From a checkpoint of a small transformer trained on Wikipedia: rotary positions.
Each number is 200 + 40 x the weight over its row's rms, rounded and kept within 0 to 999. Layers, rows and columns count from 0. The size before them is the row's rms in percent of the matrix's.

# up: layer 8 MLP up, 128x64, rms 0.104, rows 7-41, columns 0-63
# down: layer 8 MLP down (transposed), 128x64, rms 0.0936, rows 7-41, columns 0-63
# gate: layer 8 MLP gate, 128x64, rms 0.114, rows 8-42, columns 0-63
up7,100,279,111,192,162,191,196,245,199,205,169,211,189,192,210,252,171,194,240,183,193,212,158,247,216,100,216,139,138,231,244,194,253,115,213,213,260,237,224,264,179,208,237,186,209,212,175,181,197,209,241,217,196,194,207,241,166,252,298,165,172,186,276,173,254
down7,095,160,224,186,210,215,236,216,202,184,247,157,176,116,239,193,147,207,195,214,132,244,198,191,204,163,171,205,278,203,231,216,116,227,258,216,143,211,245,155,238,200,219,222,163,259,181,189,188,196,182,182,213,193,137,188,279,53,166,233,219,195,221,170,156
gate8,103,209,128,234,211,166,174,192,307,194,216,191,240,250,266,178,174,230,160,186,204,111,142,199,266,217,213,193,212,208,196,199,235,139,102,218,133,209,199,233,186,233,241,163,239,213,214,177,230,178,192,144,183,256,175,202,264,203,290,225,191,182,245,232,231
up8,103,105,209,198,189,231,167,204,186,232,187,213,235,228,212,190,167,133,206,234,186,205,141,202,195,219,224,164,244,171,210,269,174,211,219,223,242,240,304,175,281,225,244,258,198,159,197,192,249,208,192,167,117,231,209,150,141,239,176,223,295,180,256,193,140
down8,105,272,179,218,264,207,231,192,162,194,219,230,162,197,176,168,217,246,217,212,211,139,218,179,221,167,183,227,189,179,168,155,166,103,200,222,200,138,182,233,148,273,233,229,212,247,205,163,130,211,298,239,169,199,208,223,211,259,207,173,113,129,277,232,198
gate9,100,197,177,132,205,240,115,74,145,265,165,272,123,232,189,190,221,163,215,194,180,249,207,239,199,272,191,212,233,160,209,259,231,196,216,209,239,137,220,217,173,190,139,149,251,203,242,220,181,229,238,208,192,183,221,186,208,235,245,222,203,136,238,233,192
up9,106,221,101,184,240,203,199,191,265,172,176,240,210,173,192,225,286,202,216,223,218,187,214,188,184,219,124,224,261,227,183,208,195,317,181,231,244,271,155,198,265,271,172,211,166,158,261,135,169,192,163,237,149,175,190,209,167,193,187,249,179,217,195,181,262
down9,104,226,257,244,88,142,241,179,149,176,193,208,200,262,152,245,158,145,136,230,195,191,208,226,182,217,246,159,222,141,114,196,221,177,153,237,186,159,213,161,195,207,218,180,206,171,226,235,179,244,210,238,260,183,217,191,202,255,164,241,237,253,272,156,260
gate10,092,207,162,272,271,183,201,183,174,273,184,218,223,184,228,233,234,177,224,261,284,217,236,140,219,224,224,155,191,283,214,214,221,169,193,229,136,210,175,233,218,176,168,230,204,249,149,227,101,226,221,126,200,214,150,162,180,223,149,164,217,258,169,266,171
up10,098,143,240,205,189,205,265,225,182,141,210,132,183,254,190,154,127,226,155,240,222,284,130,191,221,211,269,193,179,151,210,193,163,133,192,209,116,222,145,204,201,170,248,183,253,152,203,240,246,173,263,217,169,238,170,178,212,215,170,155,251,225,221,166,249
down10,103,271,200,219,204,228,228,208,154,283,103,281,225,195,142,180,236,208,252,213,218,212,227,184,190,229,214,165,210,178,153,192,221,184,227,120,169,233,205,162,246,150,212,243,218,197,224,157,221,320,153,174,150,262,221,166,215,261,213,224,148,219,219,195,182
gate11,097,247,201,123,228,199,178,235,252,259,202,187,200,172,223,234,207,138,159,165,129,122,253,183,183,190,197,92,174,219,201,190,215,206,200,212,224,237,172,184,185,186,168,201,197,145,146,207,158,200,93,241,224,198,250,255,231,204,228,192,172,260,146,129,255
up11,094,181,151,217,203,221,155,139,188,145,220,173,175,269,151,234,198,185,236,197,146,203,120,153,269,220,150,198,196,162,199,263,182,147,176,278,200,146,265,243,208,187,254,176,223,176,232,150,211,264,207,182,180,242,216,193,209,156,155,248,147,133,272,224,207
down11,095,229,203,107,199,245,159,204,203,214,193,144,130,182,156,103,200,154,207,203,163,177,213,124,167,180,201,163,211,285,181,229,165,163,212,223,236,203,177,163,167,156,145,185,189,123,196,168,210,182,156,218,196,152,204,270,221,258,228,187,209,194,239,183,307
gate12,103,220,135,204,230,180,199,217,203,188,189,218,91,165,243,176,290,238,181,236,265,257,171,282,275,140,224,158,211,218,192,189,228,167,213,199,167,256,141,165,166,184,212,202,200,205,195,181,173,200,182,220,165,242,167,149,239,201,250,223,256,115,186,240,263
up12,095,123,140,203,137,203,268,171,239,240,242,164,193,270,263,179,191,216,260,185,222,191,197,165,185,189,191,191,217,178,185,238,168,190,228,242,265,213,168,207,239,182,252,158,203,183,84,232,275,247,214,200,137,181,202,260,218,106,180,210,232,230,200,171,188
down12,094,174,268,187,245,258,134,185,230,222,201,193,159,185,235,174,167,245,249,178,173,183,151,162,220,149,189,219,264,186,205,178,207,213,228,256,130,178,232,204,234,194,202,272,170,238,307,153,184,208,178,205,215,187,195,262,155,176,259,204,215,302,281,213,229
gate13,101,176,173,211,239,133,180,169,249,244,261,229,223,231,194,223,129,229,210,204,190,193,190,185,294,226,272,205,144,209,181,154,171,177,118,186,258,288,197,186,214,283,157,197,186,148,157,199,140,181,151,224,258,168,210,167,237,187,157,252,220,215,224,155,224
up13,102,196,175,233,205,201,190,194,227,217,135,172,223,234,192,267,216,225,211,158,184,173,162,242,165,117,135,115,217,240,201,244,263,215,223,203,137,180,128,179,193,165,219,137,155,189,118,183,236,195,171,188,189,275,214,236,161,227,132,203,197,188,232,265,119
down13,098,274,116,150,218,216,237,208,251,283,254,204,208,171,153,192,181,211,200,156,214,169,269,195,262,235,269,241,175,264,136,223,268,167,231,172,154,226,188,177,175,168,210,148,169,213,154,187,208,228,128,178,211,185,214,222,231,210,164,201,191,149,287,233,176
gate14,104,116,141,213,189,204,158,203,228,212,141,187,159,197,165,125,218,106,193,235,176,275,152,163,234,208,204,172,158,168,230,204,192,227,214,226,204,189,144,162,242,215,135,241,243,151,136,205,136,221,180,173,152,172,228,236,223,175,169,197,159,130,260,194,132
up14,103,189,122,222,235,139,214,216,228,206,196,202,180,274,249,201,205,182,222,163,114,236,208,223,240,238,164,195,223,156,166,165,175,212,179,189,217,294,246,195,248,235,258,190,185,136,251,130,228,171,174,129,169,178,238,246,243,223,196,270,219,276,160,168,167
down14,105,221,194,196,238,230,203,243,161,142,179,231,163,175,121,212,255,165,193,226,122,261,158,271,231,176,211,218,176,139,217,137,193,178,220,258,242,146,205,144,274,250,195,181,205,202,189,151,169,155,218,297,199,196,133,213,166,209,142,148,175,195,228,243,208
gate15,094,236,186,137,194,203,93,207,188,192,142,239,205,189,132,204,193,180,186,180,195,187,176,195,185,185,158,216,242,202,210,181,195,131,162,165,205,159,163,178,280,135,213,186,140,166,125,222,122,226,144,264,200,319,194,120,215,186,199,209,219,206,210,184,190
up15,096,197,259,180,203,237,179,256,229,223,213,147,236,160,218,263,243,208,228,175,216,281,276,226,246,161,208,216,235,209,181,193,318,199,173,224,224,144,224,233,182,194,208,158,166,188,230,181,193,289,219,199,256,157,233,232,189,161,195,306,234,241,234,184,247
down15,096,182,208,218,170,166,229,220,149,212,226,148,154,176,199,218,90,212,161,132,197,175,207,146,172,151,241,187,152,207,239,152,179,224,203,194,195,219,252,145,195,210,190,180,170,158,244,144,256,233,196,266,244,246,269,262,191,217,211,184,319,230,180,258,198
gate16,109,244,186,258,249,210,207,154,214,230,129,192,177,185,125,248,234,200,170,253,186,236,162,273,267,180,197,176,156,271,245,254,177,122,254,200,177,184,223,186,256,206,201,177,224,95,136,262,229,201,173,248,156,218,247,221,204,221,192,205,217,190,152,224,209
up16,098,153,209,204,189,226,241,270,195,214,189,258,139,312,208,195,243,288,173,264,167,184,257,251,183,216,212,194,178,153,183,198,222,246,156,255,174,213,180,202,249,208,245,188,263,172,308,236,227,142,194,220,230,179,177,229,190,165,175,203,203,188,183,274,165
down16,100,156,237,195,193,273,221,178,186,155,249,168,178,218,188,208,216,107,208,236,172,167,206,162,200,139,247,246,80,210,180,231,198,218,137,234,186,131,203,223,198,192,245,166,211,114,290,192,153,207,246,209,248,219,175,239,161,227,199,184,202,168,133,216,230
gate17,083,202,245,199,190,243,254,203,151,193,252,196,153,151,200,175,214,206,273,185,192,222,145,117,240,256,222,217,167,244,170,231,233,211,145,270,245,205,213,150,216,185,208,253,172,249,166,214,209,221,172,226,142,231,143,184,263,206,157,293,234,156,231,119,157
up17,089,281,234,157,191,173,208,154,274,193,192,229,193,203,202,250,206,181,182,164,99,262,229,182,245,224,202,220,217,205,127,233,161,177,200,146,164,227,126,230,212,111,239,194,183,236,250,218,226,232,209,240,169,243,233,219,132,181,134,220,162,126,168,231,185
down17,092,186,219,197,126,234,242,262,165,143,231,252,220,199,160,221,334,153,199,144,144,182,198,211,187,220,201,236,193,204,251,172,198,227,217,200,157,172,238,210,133,179,207,201,231,186,131,193,244,93,158,196,247,180,209,278,159,195,227,230,232,205,199,248,192
gate18,096,143,186,145,200,208,199,223,146,253,217,218,219,215,182,185,295,143,259,220,192,157,186,139,223,224,226,130,155,180,246,159,175,172,129,180,268,219,118,239,216,131,243,172,234,191,233,225,163,181,229,228,253,214,216,248,200,170,205,248,130,190,223,243,147
up18,098,220,266,220,225,235,226,244,234,128,274,215,238,202,238,245,151,213,237,171,194,267,276,197,166,170,200,191,239,208,215,205,127,192,245,167,198,212,215,232,219,181,183,156,231,291,180,202,220,197,160,200,229,244,246,206,117,240,208,180,255,162,171,86,186
down18,097,233,238,278,174,186,174,188,176,171,220,177,213,239,179,255,214,245,187,167,214,141,153,211,207,266,265,169,179,196,253,232,159,210,285,275,237,240,163,192,114,192,197,175,179,231,216,215,182,323,246,271,158,218,205,231,214,173,218,164,246,235,194,200,223
gate19,096,158,163,191,283,140,189,238,190,214,224,120,231,214,175,220,255,137,222,156,191,242,212,216,198,225,205,250,138,191,188,205,254,217,138,243,232,172,211,250,189,106,160,192,235,214,185,201,248,215,206,154,162,192,160,289,216,207,247,229,229,211,145,299,177
up19,093,196,201,241,256,175,176,227,110,165,235,201,248,227,170,201,154,177,146,141,237,179,195,267,203,216,163,280,224,173,190,158,165,196,140,221,161,184,154,183,149,183,196,197,224,210,195,275,204,274,147,177,238,140,216,187,196,252,187,139,259,242,296,211,215
down19,099,300,231,244,178,213,208,175,204,212,163,269,156,161,188,183,261,236,226,228,283,220,177,193,146,146,171,195,200,289,221,161,204,197,174,224,209,164,220,254,161,182,204,195,167,201,204,138,246,187,196,229,220,179,275,194,87,208,266,157,184,201,259,184,160
gate20,089,239,253,171,185,240,225,200,215,184,186,204,249,168,203,236,192,169,229,219,235,252,165,230,244,154,212,113,210,199,259,203,271,235,236,233,243,154,227,164,184,254,90,161,288,186,133,183,166,164,178,213,186,165,217,209,209,222,252,221,173,227,176,253,290
up20,096,154,167,164,237,163,208,236,173,203,241,202,194,227,204,197,174,262,190,170,222,199,217,226,216,123,205,208,176,243,201,181,206,134,220,111,278,223,136,278,157,254,165,224,197,237,245,253,175,151,165,222,317,212,260,198,256,205,214,211,186,239,177,195,266
down20,099,197,184,184,269,238,179,141,238,169,133,157,182,205,152,218,244,172,212,233,229,197,155,207,210,192,206,171,215,141,160,185,217,262,165,221,161,136,183,150,203,248,228,118,235,208,159,161,218,237,149,189,157,242,255,246,140,142,280,158,159,188,283,193,169
gate21,102,219,172,155,188,256,187,217,164,221,149,264,232,270,176,245,182,241,154,193,174,135,205,228,244,269,199,195,183,215,213,180,205,218,269,230,224,216,238,113,211,212,136,245,130,143,229,237,161,207,103,224,246,186,186,125,210,239,194,248,169,208,163,172,167
up21,106,139,168,197,233,142,188,256,144,233,183,252,200,211,254,193,203,176,182,190,220,264,191,218,192,177,227,215,298,193,181,197,263,250,189,253,185,174,214,201,243,251,228,214,180,222,155,236,150,154,175,193,93,215,139,175,157,170,172,244,190,186,108,121,193
down21,110,299,227,214,203,233,194,168,157,156,216,212,210,232,196,246,211,262,239,184,222,199,212,155,206,248,224,198,200,240,250,252,232,267,159,281,221,170,147,203,167,234,193,211,128,180,178,286,216,195,188,223,320,177,149,174,136,189,232,213,253,195,161,180,174
gate22,099,248,243,147,250,246,175,167,195,241,203,167,168,215,215,146,197,147,214,241,161,215,150,232,193,139,215,78,229,169,211,258,211,187,225,246,155,138,233,183,149,191,204,199,189,148,193,230,223,240,216,282,148,273,147,261,131,214,188,230,238,194,190,197,185
up22,098,151,201,322,231,231,176,199,290,208,143,207,218,209,133,196,220,191,247,222,172,218,254,214,214,223,232,241,114,213,190,174,152,189,263,203,168,183,210,189,165,169,142,216,197,288,237,248,265,141,205,212,215,188,156,190,221,236,252,146,239,206,160,193,166
down22,099,181,201,285,218,224,211,159,193,232,190,155,223,117,166,124,205,166,226,230,168,310,196,214,170,201,223,230,186,180,292,180,295,169,181,228,186,158,211,162,174,241,203,267,219,177,200,255,248,204,269,236,189,220,203,238,250,222,134,219,175,154,208,179,199
gate23,093,140,172,187,220,256,229,140,193,197,196,190,210,155,92,200,185,165,181,159,156,186,173,179,144,148,176,219,146,158,219,152,226,183,179,241,194,134,267,168,155,284,176,203,200,193,231,236,184,190,201,200,229,200,206,187,165,235,293,286,223,264,194,183,271
up23,097,229,227,157,246,186,111,261,126,223,188,213,186,204,242,231,289,221,209,272,190,291,233,265,258,158,176,167,168,247,127,200,189,200,202,203,210,211,183,183,211,120,195,139,191,226,235,201,199,119,177,215,247,180,221,201,251,195,196,139,157,197,213,214,173
down23,096,237,151,187,254,169,204,105,211,223,176,141,192,183,158,136,118,172,186,145,213,180,136,166,266,202,255,183,230,180,195,242,208,211,146,216,198,198,141,204,188,247,267,232,207,176,111,204,184,172,152,169,250,234,208,201,150,262,205,195,173,194,294,195,198
gate24,097,167,272,212,199,145,245,305,185,219,294,215,170,175,219,231,206,175,256,213,165,256,215,148,215,228,208,181,195,221,206,257,150,189,146,266,266,212,217,192,254,196,155,201,160,229,256,219,190,242,215,231,201,222,219,230,175,211,208,257,221,239,221,189,319
up24,099,258,199,196,222,241,257,243,208,159,242,89,177,184,254,217,163,263,181,242,183,230,200,254,204,181,119,177,227,182,204,213,164,120,147,256,223,134,281,159,173,172,200,168,202,189,203,153,162,260,190,220,236,226,274,241,221,176,189,226,182,190,241,175,174
down24,098,174,214,175,187,148,210,177,119,207,190,186,224,189,203,194,184,226,168,237,215,241,205,176,249,161,189,173,170,100,224,211,151,207,139,131,163,143,222,144,131,177,216,153,182,158,175,224,245,130,120,211,191,223,204,149,231,258,207,181,178,89,255,211,188
gate25,091,215,187,211,176,196,219,150,252,187,247,222,206,305,143,192,235,165,124,194,208,194,179,253,289,182,270,218,226,180,265,118,162,223,194,203,170,247,212,233,184,187,224,192,153,196,182,228,262,201,234,210,277,255,198,187,199,302,248,153,182,167,200,200,215
up25,097,249,159,225,212,168,247,188,132,178,226,224,144,247,219,146,200,231,197,240,198,185,256,232,234,228,209,190,233,210,233,191,166,220,133,253,144,272,168,217,240,172,264,192,221,153,263,289,238,150,192,155,210,249,204,252,167,218,245,210,223,124,282,191,182
down25,096,203,217,228,239,191,151,269,212,183,281,187,269,216,217,177,240,206,234,193,246,249,219,235,188,166,216,169,168,161,256,148,152,178,262,190,228,242,239,79,160,174,151,161,208,167,194,192,224,163,197,234,188,222,182,174,294,129,184,128,177,216,168,227,188
gate26,093,229,186,244,210,172,183,189,290,221,164,162,172,204,189,217,220,237,231,183,171,219,217,112,255,234,185,156,253,199,253,269,271,152,188,270,212,198,240,204,113,246,168,212,217,154,147,145,219,168,135,181,176,260,233,201,247,211,274,200,164,232,200,225,166
up26,089,174,210,159,188,160,165,216,159,191,241,265,173,183,174,147,195,133,236,280,235,97,202,229,196,168,192,199,138,254,213,184,184,212,187,200,174,194,89,152,250,180,195,185,190,179,205,298,150,202,253,225,200,159,223,249,178,185,145,242,222,176,178,154,249
down26,096,180,195,257,280,215,198,210,276,166,197,175,260,190,214,220,181,210,206,178,202,164,182,146,173,215,185,141,200,234,249,198,211,214,161,216,181,198,187,203,135,272,180,184,201,112,175,150,149,141,172,218,178,172,202,179,192,328,227,296,200,161,235,154,253
gate27,100,249,210,185,255,141,200,203,162,190,243,266,193,280,188,155,230,202,190,239,144,205,207,135,232,143,125,161,187,173,187,205,198,198,215,258,161,261,196,195,166,196,158,226,263,197,252,180,138,178,175,199,184,227,243,212,209,261,184,295,165,129,273,244,203
up27,091,256,297,240,202,176,221,246,195,180,278,250,221,250,263,182,228,215,178,242,169,189,225,180,193,250,157,236,271,150,257,203,165,198,226,192,151,150,280,214,201,205,175,289,223,214,219,190,201,218,195,226,227,217,229,217,163,217,163,182,226,118,205,296,183
down27,088,204,217,257,153,187,272,180,192,163,252,191,206,214,231,309,170,213,204,197,151,148,194,180,165,121,155,211,234,208,202,194,195,165,261,213,184,165,123,144,223,250,182,193,181,232,226,241,218,223,166,223,247,200,149,228,253,197,148,112,144,147,182,267,235
gate28,108,204,128,157,257,289,152,189,237,283,261,229,217,190,266,230,199,230,182,215,262,162,141,204,193,157,213,167,177,205,221,275,151,200,182,218,215,136,225,257,196,138,181,169,188,192,232,178,278,236,210,210,294,191,202,214,211,228,202,179,238,143,168,185,230
up28,106,187,196,199,146,153,143,205,153,227,227,272,129,150,231,201,272,172,202,193,118,220,189,216,232,212,197,156,159,287,166,268,171,201,150,174,203,273,214,226,218,195,229,155,164,253,189,251,183,195,176,193,237,238,185,248,182,110,249,221,140,178,228,152,195
down28,109,176,173,148,249,187,198,205,181,201,199,230,216,166,199,198,239,206,174,236,225,147,149,210,173,200,218,222,159,165,170,279,252,224,246,204,223,171,203,214,178,150,119,239,193,204,203,191,247,127,178,185,264,244,256,127,208,343,249,152,130,203,170,202,192
gate29,102,191,172,208,246,165,197,156,200,248,206,226,234,261,176,286,180,234,208,215,226,165,212,193,220,160,243,147,172,241,168,234,202,271,182,187,169,287,185,173,93,190,164,207,178,269,178,153,246,227,151,207,189,235,263,240,238,255,150,180,247,184,255,140,216
up29,096,209,142,201,220,240,261,216,222,201,142,194,218,148,137,201,207,177,228,183,76,225,260,257,175,113,236,168,167,227,236,161,175,182,193,141,207,209,191,217,147,254,147,252,182,257,167,188,144,171,163,222,220,173,254,162,157,202,262,244,163,182,216,179,187
down29,101,204,219,237,182,123,120,199,157,206,190,100,139,217,185,175,149,175,180,159,206,203,254,231,181,185,188,244,188,153,223,200,228,149,163,190,169,162,175,182,203,313,179,239,220,224,200,234,227,200,179,175,187,185,204,213,235,206,246,136,112,179,120,123,232
gate30,103,198,169,203,229,211,197,272,176,196,234,283,189,210,139,181,132,197,159,182,232,110,154,248,186,161,209,160,172,146,199,166,196,123,192,196,200,210,164,170,138,217,219,184,229,166,231,170,239,105,151,295,156,249,207,210,199,203,206,179,210,217,120,170,154
up30,100,183,205,238,200,203,251,204,218,177,218,243,250,215,194,193,223,248,245,250,245,209,224,155,217,177,221,140,152,167,176,174,97,211,220,187,131,270,202,217,181,126,152,235,231,275,224,179,236,200,214,240,172,279,193,211,183,186,242,75,201,154,244,187,197
down30,104,221,216,246,142,198,146,182,177,154,200,140,235,206,237,161,231,162,263,259,251,241,157,219,118,106,180,171,152,191,247,164,149,165,236,203,208,206,225,236,266,181,103,207,222,140,199,184,173,257,254,269,185,219,208,185,221,169,184,196,204,236,242,209,225
gate31,091,199,136,168,202,215,197,210,139,243,169,132,222,209,162,224,148,236,257,141,149,256,174,310,190,183,224,197,226,136,193,200,205,160,133,251,114,182,282,204,213,238,211,180,199,146,208,247,203,209,209,233,123,196,191,193,187,239,175,187,197,221,157,200,275
up31,094,139,134,171,149,135,160,137,170,179,209,134,178,232,220,196,210,194,300,159,174,139,225,200,276,200,112,161,254,237,221,159,156,189,185,142,208,181,206,272,221,174,166,245,185,197,242,207,190,196,216,251,168,239,241,199,222,256,236,186,207,186,152,241,232
down31,089,184,210,210,154,147,233,90,238,138,268,179,210,222,130,190,214,225,207,205,308,197,206,203,172,219,228,136,264,187,203,182,188,229,260,182,220,155,195,203,230,221,104,193,174,267,211,178,279,180,233,198,171,224,195,201,186,188,168,122,188,155,181,165,216
gate32,098,223,175,196,248,210,212,178,165,245,196,121,199,160,155,206,220,127,229,195,252,256,148,259,237,278,295,198,141,233,228,237,159,219,232,159,248,207,207,261,211,187,257,213,190,200,153,233,219,184,247,194,146,164,270,210,205,161,202,221,238,194,189,136,277
up32,095,218,218,227,227,163,191,169,175,232,200,164,166,172,301,273,202,225,252,201,135,238,182,202,236,140,210,148,205,168,101,257,246,254,203,187,215,261,169,169,234,205,164,217,220,222,159,76,159,247,180,209,153,221,213,183,225,209,196,243,230,179,204,160,238
down32,098,170,197,222,169,190,162,148,256,222,143,140,220,195,194,239,220,194,220,268,220,201,202,177,176,217,214,170,203,248,223,202,126,145,217,225,276,136,108,237,189,224,262,172,181,186,248,229,178,259,221,140,238,141,223,228,250,134,155,197,171,200,261,139,149
gate33,116,216,150,224,258,174,175,174,186,221,168,174,221,230,214,142,220,220,166,244,188,191,204,170,208,166,203,134,184,226,225,197,180,200,187,164,174,186,147,160,172,193,134,172,235,180,199,207,59,198,168,280,128,276,307,243,245,239,184,162,212,188,246,215,191
up33,104,201,159,243,246,194,162,188,173,234,80,140,203,197,241,214,216,275,172,172,174,225,145,187,192,233,214,185,199,181,172,195,245,191,201,200,207,178,113,197,194,234,197,193,222,109,116,263,154,210,202,275,151,210,198,203,169,213,207,208,224,145,277,243,132
down33,104,162,171,191,156,239,221,112,241,213,199,204,253,246,232,211,190,234,221,196,219,206,241,202,233,222,175,188,228,127,170,218,122,210,194,176,242,218,231,191,201,50,205,109,126,193,186,152,251,160,170,226,194,185,229,190,239,171,209,173,170,221,244,203,129
gate34,095,178,224,257,211,223,180,209,199,246,237,259,174,327,140,167,187,187,274,168,154,160,170,171,176,222,159,190,232,230,164,250,190,194,175,204,276,240,243,260,246,178,137,192,242,246,147,228,283,206,263,226,212,194,212,212,194,241,187,213,200,219,154,151,224
up34,098,199,209,208,226,164,172,247,240,173,135,180,207,170,187,145,214,188,210,177,133,192,250,218,201,126,251,148,280,179,161,201,127,214,268,111,251,191,243,193,155,208,184,232,197,176,268,247,189,149,249,200,104,226,173,184,198,169,259,207,220,186,158,198,245
down34,100,214,246,192,217,121,149,194,262,229,157,188,262,185,235,197,159,144,299,216,124,166,206,192,154,226,226,189,179,306,231,170,216,266,182,216,239,272,199,191,269,158,235,230,243,219,145,217,224,198,212,197,203,190,165,221,217,155,276,200,169,221,209,161,184
gate35,100,202,154,227,219,132,171,216,180,152,180,230,189,186,240,203,129,204,241,250,308,144,181,212,245,172,258,187,205,194,258,242,181,242,165,167,245,255,194,220,158,205,154,291,215,181,155,173,190,158,153,262,173,216,190,224,171,164,211,137,247,203,286,174,180
up35,101,209,239,171,183,230,231,132,241,126,209,185,122,220,155,245,194,112,187,167,204,149,182,138,193,215,210,154,267,197,210,164,166,159,204,261,213,163,221,197,181,156,189,190,198,152,293,179,259,174,283,165,193,217,268,225,127,207,244,171,219,248,194,190,205
down35,103,103,204,206,236,197,155,243,158,253,170,163,235,206,168,215,194,181,219,226,186,265,133,191,180,258,173,194,202,205,190,184,156,280,230,218,234,223,278,259,223,206,201,209,216,118,136,178,173,89,199,191,148,216,200,195,141,212,197,140,188,227,140,156,183
gate36,098,212,191,211,202,148,181,254,253,223,304,208,234,132,207,164,204,189,241,196,259,109,260,179,205,235,256,190,170,223,280,252,229,194,173,194,206,208,173,180,182,242,197,237,234,201,219,180,203,170,177,164,202,198,190,155,210,160,301,222,78,170,205,185,228
up36,105,229,199,162,209,158,186,213,184,189,258,142,221,210,183,238,179,190,240,221,204,148,228,197,190,288,234,197,196,229,188,231,296,173,143,164,165,197,176,243,237,239,216,257,212,180,166,181,210,176,212,134,196,186,212,193,194,204,301,204,38,161,221,173,203
down36,101,151,176,197,106,256,174,184,183,205,134,210,215,228,228,173,201,173,157,173,171,251,146,239,191,171,199,202,190,138,181,220,100,175,240,191,240,156,217,185,218,163,167,110,141,204,235,197,223,166,202,263,225,189,152,164,183,139,123,182,296,189,208,225,196
gate37,102,262,266,164,191,185,177,245,193,237,222,251,196,247,177,169,154,184,246,176,183,141,238,120,167,202,191,203,198,178,179,301,129,205,241,189,224,193,217,232,218,244,249,306,265,179,179,207,143,229,218,220,157,216,238,256,196,174,135,200,164,171,176,256,227
up37,104,195,108,193,149,201,203,133,235,226,204,196,241,198,213,205,78,173,186,182,167,218,245,165,193,223,256,195,163,240,210,210,207,153,289,154,227,262,190,271,197,233,246,219,215,181,133,214,217,262,217,169,252,277,210,181,217,211,179,176,177,289,190,196,206
down37,102,146,190,239,169,180,169,197,221,177,117,258,210,267,175,141,206,89,176,207,187,245,267,213,246,202,195,244,205,196,173,206,183,190,179,183,193,188,249,192,254,219,137,134,241,252,190,186,170,123,222,177,260,175,163,156,212,164,103,234,259,202,190,194,194
gate38,087,139,145,235,186,150,233,148,131,203,155,225,247,181,252,229,213,216,206,231,271,227,145,262,211,142,242,150,274,214,215,312,218,267,221,216,211,231,135,209,213,202,232,156,181,155,207,177,219,160,159,276,171,210,223,196,219,181,170,175,247,190,212,165,219
up38,097,198,158,205,201,239,221,223,187,227,138,258,160,183,198,214,230,142,182,233,190,158,287,209,293,235,191,195,238,230,225,178,237,275,203,220,207,254,105,293,196,167,181,166,206,204,215,274,228,153,287,195,180,251,210,178,153,176,185,224,212,143,187,179,235
down38,095,151,171,212,272,228,246,210,139,178,178,190,262,165,282,238,124,203,241,146,183,215,199,167,93,243,195,201,172,183,150,184,295,194,217,236,158,251,219,174,196,287,156,214,215,152,222,217,217,159,210,191,186,196,196,180,218,164,184,170,131,200,160,181,154
gate39,102,246,155,171,252,166,200,229,255,231,233,196,129,142,190,251,140,141,193,218,201,186,193,144,206,233,269,180,222,177,218,236,211,261,158,169,249,268,176,100,273,221,240,175,199,240,215,195,221,210,144,206,155,182,246,145,205,280,171,193,227,183,226,175,160
up39,097,165,247,115,163,224,183,174,181,154,189,259,246,217,222,258,210,149,223,181,144,188,211,163,182,149,178,183,293,247,246,195,181,196,226,245,179,152,242,242,182,242,190,208,178,210,86,239,135,144,150,162,227,212,276,176,240,191,199,175,214,247,226,194,219
down39,096,222,179,222,210,203,182,179,188,268,242,160,152,209,156,130,212,148,170,228,170,183,216,168,223,227,133,262,218,240,216,194,174,187,270,182,212,175,240,140,250,227,166,201,231,223,129,245,180,276,204,200,205,234,127,246,191,176,275,273,136,169,117,170,201
gate40,103,192,245,101,189,188,220,134,168,248,198,284,182,212,109,155,240,227,158,141,171,144,230,205,163,109,207,180,175,198,194,187,215,217,189,217,153,246,180,248,180,161,145,187,196,124,143,177,206,147,206,218,171,192,222,177,233,252,187,201,205,154,225,226,124
up40,098,202,173,169,205,235,170,291,184,213,207,229,229,237,223,219,184,171,209,171,138,149,223,149,185,187,240,197,158,275,152,184,181,201,172,125,246,249,275,177,194,166,188,227,173,111,202,146,113,207,207,237,179,202,156,272,195,237,169,131,214,218,165,275,220
down40,100,209,258,155,161,225,172,183,142,213,302,159,199,153,157,226,288,214,222,205,159,200,222,232,223,176,194,212,252,213,181,198,225,227,152,306,253,191,178,177,268,251,191,182,287,163,185,212,268,233,243,155,223,199,199,202,193,227,190,174,213,231,183,141,271
gate41,085,195,257,180,218,197,258,140,172,198,202,209,163,261,224,137,194,191,185,149,222,240,159,209,204,246,234,183,203,195,192,214,201,161,140,188,200,195,207,226,174,205,233,180,55,181,180,152,187,197,223,218,229,224,141,158,241,299,131,233,244,229,261,120,193
up41,091,136,212,162,225,184,180,176,247,148,294,223,259,205,159,225,270,230,181,178,210,143,146,151,159,171,136,174,209,151,244,213,201,184,130,236,243,124,213,213,186,201,266,210,151,155,132,200,154,238,174,246,234,218,219,188,262,179,200,248,250,191,177,175,173
down41,088,208,163,152,93,190,141,169,274,230,168,185,152,236,194,261,151,234,138,222,173,236,155,231,174,180,243,193,229,147,153,206,88,208,240,161,214,213,235,211,183,173,218,178,205,205,144,225,187,241,177,158,182,192,209,244,194,257,174,223,286,253,227,223,205
gate42,106,222,149,131,228,162,249,267,243,246,196,197,237,154,163,189,211,190,181,261,251,153,215,164,245,265,170,176,175,128,199,206,186,158,227,134,208,247,223,168,151,217,233,189,147,172,101,197,198,197,215,222,230,158,278,159,272,212,182,221,168,200,183,263,235